Weights of a small GPT-style language model, trained from scratch on English Wikipedia.
Size: width 224, vocabulary 1711.
Architecture: RMSNorm before each block, rotary positions, no biases in attention or MLP, untied embeddings, normalized queries and keys, capped logits.
Training: a variant of Adam for these matrices, 192M tokens, 5866 steps.
Each number is 500 + 50 x the weight over its row's rms, rounded and kept within 0 to 999. Layers, rows and columns count from 0. Numbers have three digits each. The size before them is the row's rms in percent of the matrix's.

# layer 5 MLP up, 448x224, rms 0.0703, rows 394-447, columns 168-223
086:407476456581478556545413480536442538490518480376549519484578530582534484545535577481544512425518529510524505430479515498428616512538600471559412485561479492489444513545
101:450430565433485482498520508567538570478517503418505484552549488578429387511509552508513491475504556519472406407489483377548468592503517517462559531550483444579498513486
105:592621468418571510547469469515471489479516517594530476511486478539480524499487454505562542540545548545545425421537493477455437470527454517573570549396468557520496536526
110:500434524511505513559366532463410494560413514538548451418483559475586513570445439509446682431537501484475599613549465491462430490454577528424424515535482540457478502507
098:558460368463471421500420562599491421503459399474533556453504466455511426359583503536485481458513541628430459527472524453500513439470477470510425509475417491557495394467
101:462548542433444419511585411487485499450462517554513558492477575585540486484452490585507533496502547509512567536490483538424587368512429484481539509515559443482494535508
111:511613548516484506537444408433412503572554607503514522578448428466496526535477421475530518553482500491525547453391481440561483488492454434504484504472462358528465549592
099:486524533524508522456498625476410548487521429458467454554549458506451481461486583568461527503611526521529590478506508416490522543531473460503492574578475492591538528445
095:387553473372464442495524512454559571481481480459526457448383521583517446489542487577495557461476464435492558545543572411475445478458392501489432539543528475512465580487
100:471445595505454467489583414493554580603559582488478530547539427501505482500520478544564496450506464504404468491498503491511543499494420531537598509513501519533542439499
095:572533497406444537441560524493464434593390487464554482531496363556535497493461547464475532527509497542541571549402449566507449539456495415587473504537495550542492498572
103:515589466433551482586557557430523518583438557468482536530586542474561491419420489467463485557513471428586549544454543591531497555499448491469491494519519512582450457543
092:470510549525495563498463565498515577385516488515444511531498494568468510533487534478473533595568520517525556553502534512499526576532443556411573494434402422558476440530
086:531523429494471524602476520485447451498460444496445518494533498477448526537472529532499469457533482538496461461535549452530493524503536522485443557399515577565532391465
096:479432458489444473468543470496569477584356449428480493508435405559545573569483537553488606492510468540568486452533512461458529546567536510506496460515404508505422449496
094:448453451500516647462500483533487530684429434396657538510508471522435496498416533492497556524579482474511525484470520422475602568556569516492472551532547493427471494534
106:556547471495543444502560494502602607528550542399479534478499525383432521501431487467461506522494480550452552456484492595572497508454526470513452454453543527517527451536
106:557541606505445532592478559393509461421481527545572436519483492473576573438506508484506521480538504497504473509526560374503453518441500491499503440423471476487470512573
101:521557451487482518431429540433513535579486538577476436514517478446504551459428443520531512492448478636351497584440500385484428520483463552495493586576612510419578513563
103:525510575506442453422589506479456524522487514538522554511580510589540420501481465406464508489574474420454465511552488446432443579490512539487513470554467565484528458474
097:526482525512508443502469508440578506499578431527511569461491489400491516517557499450495497523577484521468490512498501536494444363509508463617504498551498443475493487538
093:541504520513410499414461558526540509536433527465514500537463469572469464532527447507331430520487541533551515562542467509544478482447384544519593464510444479530493491556
108:477499500529450430394456416453495461446527591513515436521518548570495584541476533420509438480574487542422368416466597527533540493487618429535650538471478553539544424509
099:477403412537543544464486518521505429450451483496451493464465470472714458523483530507458430553506519391532469504475486533495443445454453510521565555577512477485479485577
111:472560486496536550503517486449475592537519471414621534561418515551443540540458444534561606541579518491408510515508452477497544550494488503542428567464445536485428436516
097:538554529527578442490467548614380466541501481452508487513522603525496532482567522520566541449486489582538466487567473481469577498560529561457484551406495508491580442548
100:448548482483471512536582515503422455491415487396583536435543470422470468454578548504437574481442472407596525569486508521499559503509538438588494463440450566477440516403
101:462506441515468513444510568417617492538566451471617440511539523495486519580529523449550519560510502433457397541411471585377483570490459560478543489531451550571486426450
099:435546411453515568539539497419444572453517505489493515483565596438428455477503513530562471610448483526442463613546498598562570529563558466562556530553602574476551476472
096:515405573530548483538545403573507568496448482498475456508488504466615580566589465463488525479498451562518539483534497448391496499482437529514526467526489524461513528602
098:520530452553434509445517516423562478576436449531491511522543507422496555404521411548587458455519497498560479549489530507458543581529506514477497469428418514513494520466
105:470476506502432506495504514477449501494548506495490557471470516489498510549566474540523490525513467377468498565484520534485525443442375558545405548583475485468476552456
092:506556504490500448486561522481541472501508550459526385520519516530493468465515482546492439590428491528471512513438511555575511555487542496616536494577500487379377563489
113:445388497503356448525541502586472437618579485535457585454533508517484446440542500459452421510558506519432494513586536539534582511587498516432487538506449545509528502489
106:471435419466556413458457516498481411519505475497553456487445567548539502458445468468501475546501497541558525502527490588492450465544463503555449436508525514467512524549
095:545469563464443548496586460465471593539539575504500523490517429516451540489544491485463473437521533472570509491497505481400581386524577474486439571530492504565513473410
102:495504470551475520502485624479475430439422467441556404476540476516501528552558441518498488442472438492482608457432519496499377577419517442534485406547479553534442491485
100:464475431472442582513438513541498529515551478658558434503570587480488537490565556577574580544527499452532460424472550473435500545470505465464593565496444461516534479479
099:525550518624523419433585618540536438510526481584579536504541511531495454495508433487485423447462455548520494516487551571514455422500548441502540461625654495544502523474
095:530407512519534577520472426523531539531566390435562493495494582496545489560467552512546563521549490541528557560484503544531543481539538532460523436520631517409474479525
100:520488488548417455409523455464479487478453451470491575529494419528569493501500462523483459568545518436545517532475485542562503379562442453552508522473439517521540490452
109:515517498574537435638588542495530491563488489514562502470511570431499437491527509454561471453514420468483475480518465501562469451501458465506391565484476508578443597510
102:585488489410555441469480454540443523524430485414568550432493527519400484475584530491489517568543483517468524532474449588543569524597542465504415621459534415538501647430
092:512506537482584449440495529524516527483545483436583547498514583573490478545530464528483550550475458450374488340471453543470525488546469480498593541420518556519503465531
104:532472578526381528454560465525463548477530516485428372548537630500455556619488537518467419463498540409427538514323512434529498465517527514532527468600461448485475531490
091:518497497455503468544539542493544440462569566538460417518481476523511504510456464480497454435490458458510413438543512505468433438469447434542544511470571561521495468502
097:555531506508436441485389463578539499521512505570418562504531473429529408515548528576396521555569590479488536549552466534506486569490552612561509566552526553411617458478
104:538465616508420506453615501536439361545474505471506498477521530440488468557489566485528462480559587424490409498506489547540452501474535475497528452435459432584462514515
101:438547461561511576521487492502516410503578502557486493489377516459521524470429454532543543569507506474513497493310528469460428536537481406418508529521460434476494531482
096:500471532508549487413597607530399470458481479579536531531400547469502510479529502575516473557515468478409444432544405500501430456495537504532525447474508511466506470529
099:417424473409407468546536545479504566455495524458502514571527484452520545519510519537521461494419497475455489466466526570502530551556450559441499480521498508397507420439
102:497522623511611478507478492499448495495429461635518441543513497508503508533491503543514552412475460481510553468516397486489476473534555615454493531421551519527509569498
105:504519567495491589497574473517564454508508563524539597532505478468588460486504503512420421506513511459483500442464503474499499536459507420517622477443518514497434481460
100:555553500473453507448542475484432550541501483447446507534485568396541423551526550541495540445441523650524545472409481463525598488472543622524558526501518527490454561489
# layer 5 MLP down (transposed), 448x224, rms 0.0566, rows 394-447, columns 168-223
089:487523544456530438495532520533585457545515460521506594445510508490474528394450481586516406605494508464484480501480568487585400505543443532444544516507472467491480549487
096:502507457537565438521458489342508452489514439478467518426578540465529495543445390539405542474428441436549607544495523510495545543420552580475464494482578576569461464517
108:428470497536501569472626461491510459546574515462516467451477544520466512627567473416492634520452475544475526532505413508489523525495510522548447570546537500573503463495
107:500548523574516524508512523461510502421531519506424479496471372497396528506457464431536449483497470532595491452495581424489551358474554507547473573468486415483503532574
110:502497571518531576549539514402433557527528575499458450470514502463476462597448486488466480551494478441616486523478475491493444543490541528513473478369548554360493461444
099:495448514524568453548554486386527575455517489525337483558431421543438552513423492503460452520494591443520515548547472551540498408576560478448485483538499612474539458511
101:458467532465545482569357600512527467583456469501457596472505415450499459444536508582476530572526375532509549546493451324492519488541498492550575465470494502407468397494
100:528452464487551507569478489511480534517510521542517517437458546425448426543595390493561430546429512443494478519507463499523482493450557551471491540524450571416567621550
097:586512478573467371526487605537514419494487482498446424483499550481528495514465491530594524473528534489521479461591487418460551536544417499492494560491561483568506497590
104:446451351473579431542471527513449494410463527403602486458434573480442489575470543451499468546507522503537556552421495470521486531513520490514548492456515568481520547477
097:451548517470473496596504528527570527462471421485504513352499554526587542529418543487542563595516579477480457502552473559447482547462548577499555576441396558534492519488
095:503582527546486357519506484444398482469501435482431475493495493572448488535427390444473596576522589465477485481424474467481508475561565472480487520495456534568483419540
099:553477444337561477517460405531468553558485520543541539451568559528610382513414454517577527541513437481478441464516472586459435450525560515487509560615567465543438516514
089:433565480507519445495574556474484654547516538466557482399502509509488487502511498415501625547483538528458554493473395548452537504507393497500503515458485452440518549510
098:501531526517466470499579544529475443415534480627607459468500619441582446554461521487464393511473457483514487466562435501421506461492482538543450433450613531461561475515
094:498387491412511442491493469416473584351550525531463502378572569507569524468480490499491454484513506563513438462357482508455485503492364501474533500522385484490563532576
100:495403534436480442485435589565530469563510520578541430416538456487493435495503454513431485503502470551482449443473504425556556587560496440476564518452506477588370455537
107:506521431607424510564467526521515509460460442645488509533399543513514525465475454452516486527502487575540592462432440530568480466499428607617520467510513556457533468491
102:567457491610469578577479383523484444464493452449552497530443599484547493505540537476616471493532490470508479567470476473478557500528451485529463421527492614465566555416
102:508467487492482517522440448501500474475555420428472481492443503449420475450515505559555557480443462574438519563494479514528441460472512462547428476498554514450548541382
101:527478478517515530498443536614419576486487503471433437576530510541517483541450437500464459563546416456535433426503492540525483613566440612437490534425525515474484531542
102:499496483517475551523436504522511495501549497508564525489528501541474589479431467567617533474623475418454481510469502488503486440522530412451401449450580541517456573538
089:557568486532565475573478569399446490436486559557591552465515518457509445371560459512479506468482483458548523532500460531465496401448479522521422511469473476457536558546
099:368484541523608458622430484411616460499578455428516565528472544472423510468411518443518481463545502456396517545446567480523496490488525526435488546419497476536484613481
110:521527574451461504478592427547533549431509491607457566483468546403537542436573504448460534457385408542478455479489500520473530396596448439473486470521531461525485581524
103:520434476465468518505528446488465501547436418398529473443528454521509503518499422436499535492456635459437488509521493593437502513454535386556566529518464554515470516485
109:508516543549493511479533519440503497606509465528451379527481573622509504550594437561527552564566512595482487519479562566522479491493475454484536505489469401489517514491
108:551574541510554484505555538465445599427456494475456470480578500494447515515510473506454509474420481444487553440547483393464501410452489571547429461486492506516527502470
103:578597600458436570446572526520523494497452563494494435488476429566498482489502511489454450419495542447594516435387481505506537550609479446430504485490503456503476548544
099:454564464492531440609503456459572541507479519484469478487518450571508426605430418492480531570511482473535523445446551555523413543543554457522447558474507448538461436496
089:464484486498575458531525499503530569537524462459446540522485438553589541559455461518501608560463429482441382533459428427473504440473496503415472485568581546425609501516
109:394544548497488512566557525444577471487417384503582511523468466525426566438428546528538482512534615478485520537423532489498470579494540477531516514465447423560491524564
093:541450431528547483530504479546443569456379492454536462534486424475485569519429479495507566479595507585405468412512396441495413522509517556454536481423477546515548406431
115:468521490549498470430505481477523530479532530454554422530459543399547584464429521538527582541520572551458494467460505443440476362449482489540507465493479449507411509535
103:544521630487449519565488491487508470541589543553479583442498466511429524467495511566547509484493443472487506566548505526463484495502437453456507523523576484521549511468
096:495432556614555422469473505535522433433505455529523526418486509518481437511433518561567445495534410558487519461538453567486481518535542529532521473521438538435477439395
108:483504441505571430531561474513544525514442549604498489468482450504482447415527479530514540508537534563540425568523420505526587402443588513469488549484532452480511462553
100:571474504523508479547472502482422446497447373432518485485465549514475466538534546514491483455531445506547481513482547442555525388493522503565532505502500567511452556501
100:533461512453544554595501469514544524519440469487486462596433525474502516528501557524485465571499360402513510402470546443482482514437467487525515530459500493366558494441
097:480530535487442509425443460502529447465506559489473497379451483501489490533561475429412516542503534523505549455471532504587482553490492566546485456535423543560483479512
101:535512476465482520505507524522541512473530469532558517472591486477461484410506477504484547440473462521479466513573514515507471588483480539494498417590583582472390579604
110:486479475519483450509498491470427529417603501458496513592551460564562422524498508611540494576453466518564530540490448510361514539455464546492440457583503548505470440435
100:509466577482442444431535492472534523489544566526483491530486473619511513447556539495642424474517471453520477453464514443519412483524500594541517543467522445509471484493
093:486460460574518488581551437502502432521402557542450553584478426400465549488455551464509480429435539520514562541513484521555438463514477474499441539534523495477519504541
105:562524454453518399534463498520448526525465495375502582562514466435462488419490476481469445456520526476462546419480552543528450428482568459452425539500476534439566485521
093:421495500499479507445476585558488499521482460502496511479455533432549458477572463536514538520441438467466586400498584460530520477498520616512460484520501525371500401487
098:473552542534551509546490529486482433487459519638505550507438454483551525479527485454523489445441439412448588530469520467439485389548529456522508437427513522440391493460
093:441508536515552511435490618591459427481488576592458488522542462569567433509483527525540560479424479517511512471438549539501454566492564451495505517441501507450479498513
106:460446513557455520516565579503484513467554534463581534582570454456465543443556521588559527510468420425428491539633576447554591452554439492461437519422608527473458541430
099:573514521541521534503470440464524422501481448584586469506487451526454449536499525499549565529463446455510554476488466481499508481535481396490481509401446454542466499485
099:599449486596425519451555512499465454482545500531427510499369501609531428449483575460502556519552448532513556527467519489438490572453572510524480502501481501490534535527
100:472565466535566489468476403415514485493512548478479532498430490518536403496526454593539527497448356481441523505476571507492559484424483490489607395561404544511532494481
105:498424522457469489379452507495448454494490544452536483518454443456461460467554410424465523438456424491504466564502510468586514526565438609591512503476489426410544618513
102:388505422475518396475403538424562443477532499465567516524476497550418552581411477489444540441463537402424515558536545533431446524462506459476489528520503502486473481527
# layer 5 MLP gate, 448x224, rms 0.0689, rows 395-447, columns 168-223
099:469524446515552414376463416556531458490548476408515476532499533564479479503545387557529411525572498548439474484468460506498540504515501546464479465413486474502497522506
107:434439453511557394329411440503429511501536531470527403548513529548513402622531455513507524392531480474488518489577458524508499597434561610529609478509532462476526509560
103:529482482471519388499521402556396410497517463497562448444490632479569539581508480581513487458519541425540525485546525485549451523475516510567376503425414458659509507542
107:554467472549538533454452512419464451528455498529433512503570449551557444533412483505381555436499427453553508529516562498580558542527530440598480425434391424547518409509
100:561385439560507552459450458469472577415503493492431464579472549545596451586419472533472473518507441466507501513468544509389512503491542584548466518510550434543475515510
097:490485366512537496520454453459418513502546606493523464499458550511586508567484357497514470481592542447444496472462553491585452497522601469494493492501430394481510465548
101:425499500504488492510472412485433500534544506491537459530486512461443437501626454477531524580528523445451386481524405514585505420620616468556455622488437428542521469537
098:478504547456501568469422516465437494545494458531527458482517499516472507563451481502504534493491478468511530477498598413528477454533548452506405567570549500546525469538
102:490525559514518502446530519519485464523440526478452511553575597517498564479448476458495429475516459480459490608490528495565535537533430574683520490466558560549529506510
099:406521433459444601474502514505543488410552461647594453515542556559539381501552477568439428519535515500551516507496536427444468499496443425521534500481486443522567531584
100:523532427551456499497520502516450465468459412616462491517532495564529498543554525519414452513502475480468453410604575460441581408515483463569488607510532472466532457497
098:573478502461539538605420538448420452486550519563485528557433563452547446493504504492502575458598469492436489474474460488517532487529499493499459422427503573462567511485
089:455554589533614474558540472445484473532518463532469512548473473524415531533558555477606521561481579494555451555471449490560530504563499575545596571453511489503561506502
102:543482551584602499602403504542395532399464409549493526475532655450511484554540532559460478478526485457524462521539485496585456484540513668525502514479522452449502464471
096:453487544510508426433578472514589502448661503475457485507464470553470492479625501491508462484576599451541453423460539502538485544503554514655535491475553570569448505593
103:568495544470523521407515487508433514530453477511554387503552501564520588514511427533484486481475441514572461482548510335491504534471483468481537572572571480521509522522
105:542513444506536502513454465512400528512461453497491561529511511468484394562508445479497560514509449478440458503591551492450599516525588492500458503534552481515492512562
104:399469454512497502461455558459427541533543479470592583556497522484499473506438519595507537364502589502417531441523461390466465442517520528553430441459525444514555406521
099:580483496514542428454498378466454475500414636545511447531541503564624441514581528507472423454508581488515504472565538465516473565483564511443597550518515576510574477543
100:494509438489510538521575515501434433464529459486413570471465529515540575544608499454499502607548528484482480450499493497534489485490579362511488548451476456466505449459
097:456459435522444515599488518598458516505492450500536529557560564479453454571570433444455485454502401436391474526494539482500449496447624496454542543482610509523542499492
107:493435472493449470370460493499526494484547539485509459526509479546430467518496501466485415498657471606424371460410519462517495506587556460478595532506585552510545509565
100:483520507420483460538439420493504496439521470446483471604500444385459596509516427471547500466499522460455520493454568456543454407432432476655519474525479506604429492530
105:507519487505503550511513429423500462522566600492543410592492564477429559560518482524524497490524525549428564509521449517516469464520433502504485557592418524432495413519
102:535460467573469468471508409405450421430442447435471524468499481532507557500491515525494478463554527526552536431461392441464450514473548488497499505617433482514528501530
100:471479406496451520560528576521552441473474551439517432416534619607527458525426558530457415563583461479571540501493478444468421554417389552533491551533450488598504459521
105:500524466500464498482434469498405463562446443555527494499433576412597375548521493545626522376527468483490451507694474504563514507568455528440471542521459494570562547508
107:511467443448479447446550547392476476401488549461495531541462560496453504542503501548480454431471496520602446428535523480509541541504603581588503550435510422466462532562
096:479564380456486517520600569486536542561500614454523509513429579531476447467448514477470534512490544475526569486460487523656469443500531385538468490474558447490486499578
097:489500486486521486463563402437551423443497538554596466517375468461513456477491491534540405475533567523501480554539492432499506557548608540558499520399453443501606524479
104:540503479513458482518490477496608417460446491487453494611525452442512516526576406452462522485476509511547488410471500410525462538553481391637493468441506564577450501596
094:526487483463535594572588567542548535582592505608469436480480468506522432542373413469454509546503471472536542573566495508558504532488592418537538566625659442495566509522
105:553477539535545513516471443578330521477561473488526462470495599516539441553498429528436474476506491511387515505428467523567525477544507457631512535551462409508537491548
105:426473581536488470534400449548527422582506502574502507402458540618548574552514417412405520402568409492495414434492550480567479500556604448565490631458433506540525524520
098:464506541438411533491494450490518541526448490431505394542489381459507500526494522444416469424485468524569542480494556524540537479548538485466490478641449422496525403445
105:508491480441449518544451521509453355406439551489568481568558502580447572524537390449387556425487566478562594429436543475488464531465493526633502417538449560556526514602
098:553475492485454410503497456489457463467554508463491498536565531469406411503591457492576453503482520434490470473514499506577482545500605404473512435435492540532480502541
100:451487566491575378480435462553487495492496537547523371495459535460637494499536493576540441450429524449487536486494502583505525459503571539559553570433505579484532527511
097:517523498397579390480532505556448433481536568613451489501506514455429452441597499518484615472471514448409535430518412479431492504463585492520540551446467531423478508476
098:524445554505515538460494380502440564484482513494422426566547529465481518564540504546568493531518455479441530455585478448541463483522537431464367461477499572518407506588
107:551551456434521482427532506491499521464447489520447490532520567462428610525523469416459472382526518487442530483554540462518544518585544562544577529624564514544503406454
098:411450497447502445531412551553539458531506529525443419514492535454508462528456446573488509446507481447587476530443553504512520517535548555521549447595429581537533412558
094:539532481469426471484473505571510514463509515453532491495508619536355463551593469549548454509462545511492514433511469584508516547518489557607561616459474519600505457460
104:465493492510450555444499391511473527487542503595530475565506559610481454601537527558538494457459419474518529599486437463553521486584507437468474541509628509549489596545
096:534501449493552523442502546554480452417467547469433378537483544548507485488506415381509385464608485530573461412552492467516430407449517564496550451584565520589517416484
102:401567515414539387579471464432549496462545524516467442371497525544579387515558495390519537523449525420506497543482507560467545485440434441488493513481456516576554465538
098:472447443503564424423528532509410367538409504461482461480533583609574483472569513504577461448571582521522520470449433590589506525476555548547484455457497498536477480468
103:522493438434532541474480463513415533534425526566474436448547409516513537562550461480443529485505477535468448532612443450521449595524532588475406517596485583525535427414
100:495492485484475511471513535482521490568502440419463539483510518623620548495426447523501414487526506495511513452471512492501544400556500514449567438462499514550491461459
098:406521527479444493494505464478531644481547536514624522474555502441441468552480453555426441434534509496493435525499478484572461549584433566463587534498508416417570441453
096:362492471528470430457448440499517459459522443592509445545437508512535471559536535517554559450601470462537500498586509385514492402499534375440468617490563535500507478540
103:575488438411578457495382458483405569445562534527485469497481523446550545623492387553444507510592380531524506476545506452483478545547512487510455653522485526457611457551
102:503481453502471505489437399478427484526478471539549502529481468616530537477508519480536466453567537531537442424473501511541556496545572503484479592525460394506524421599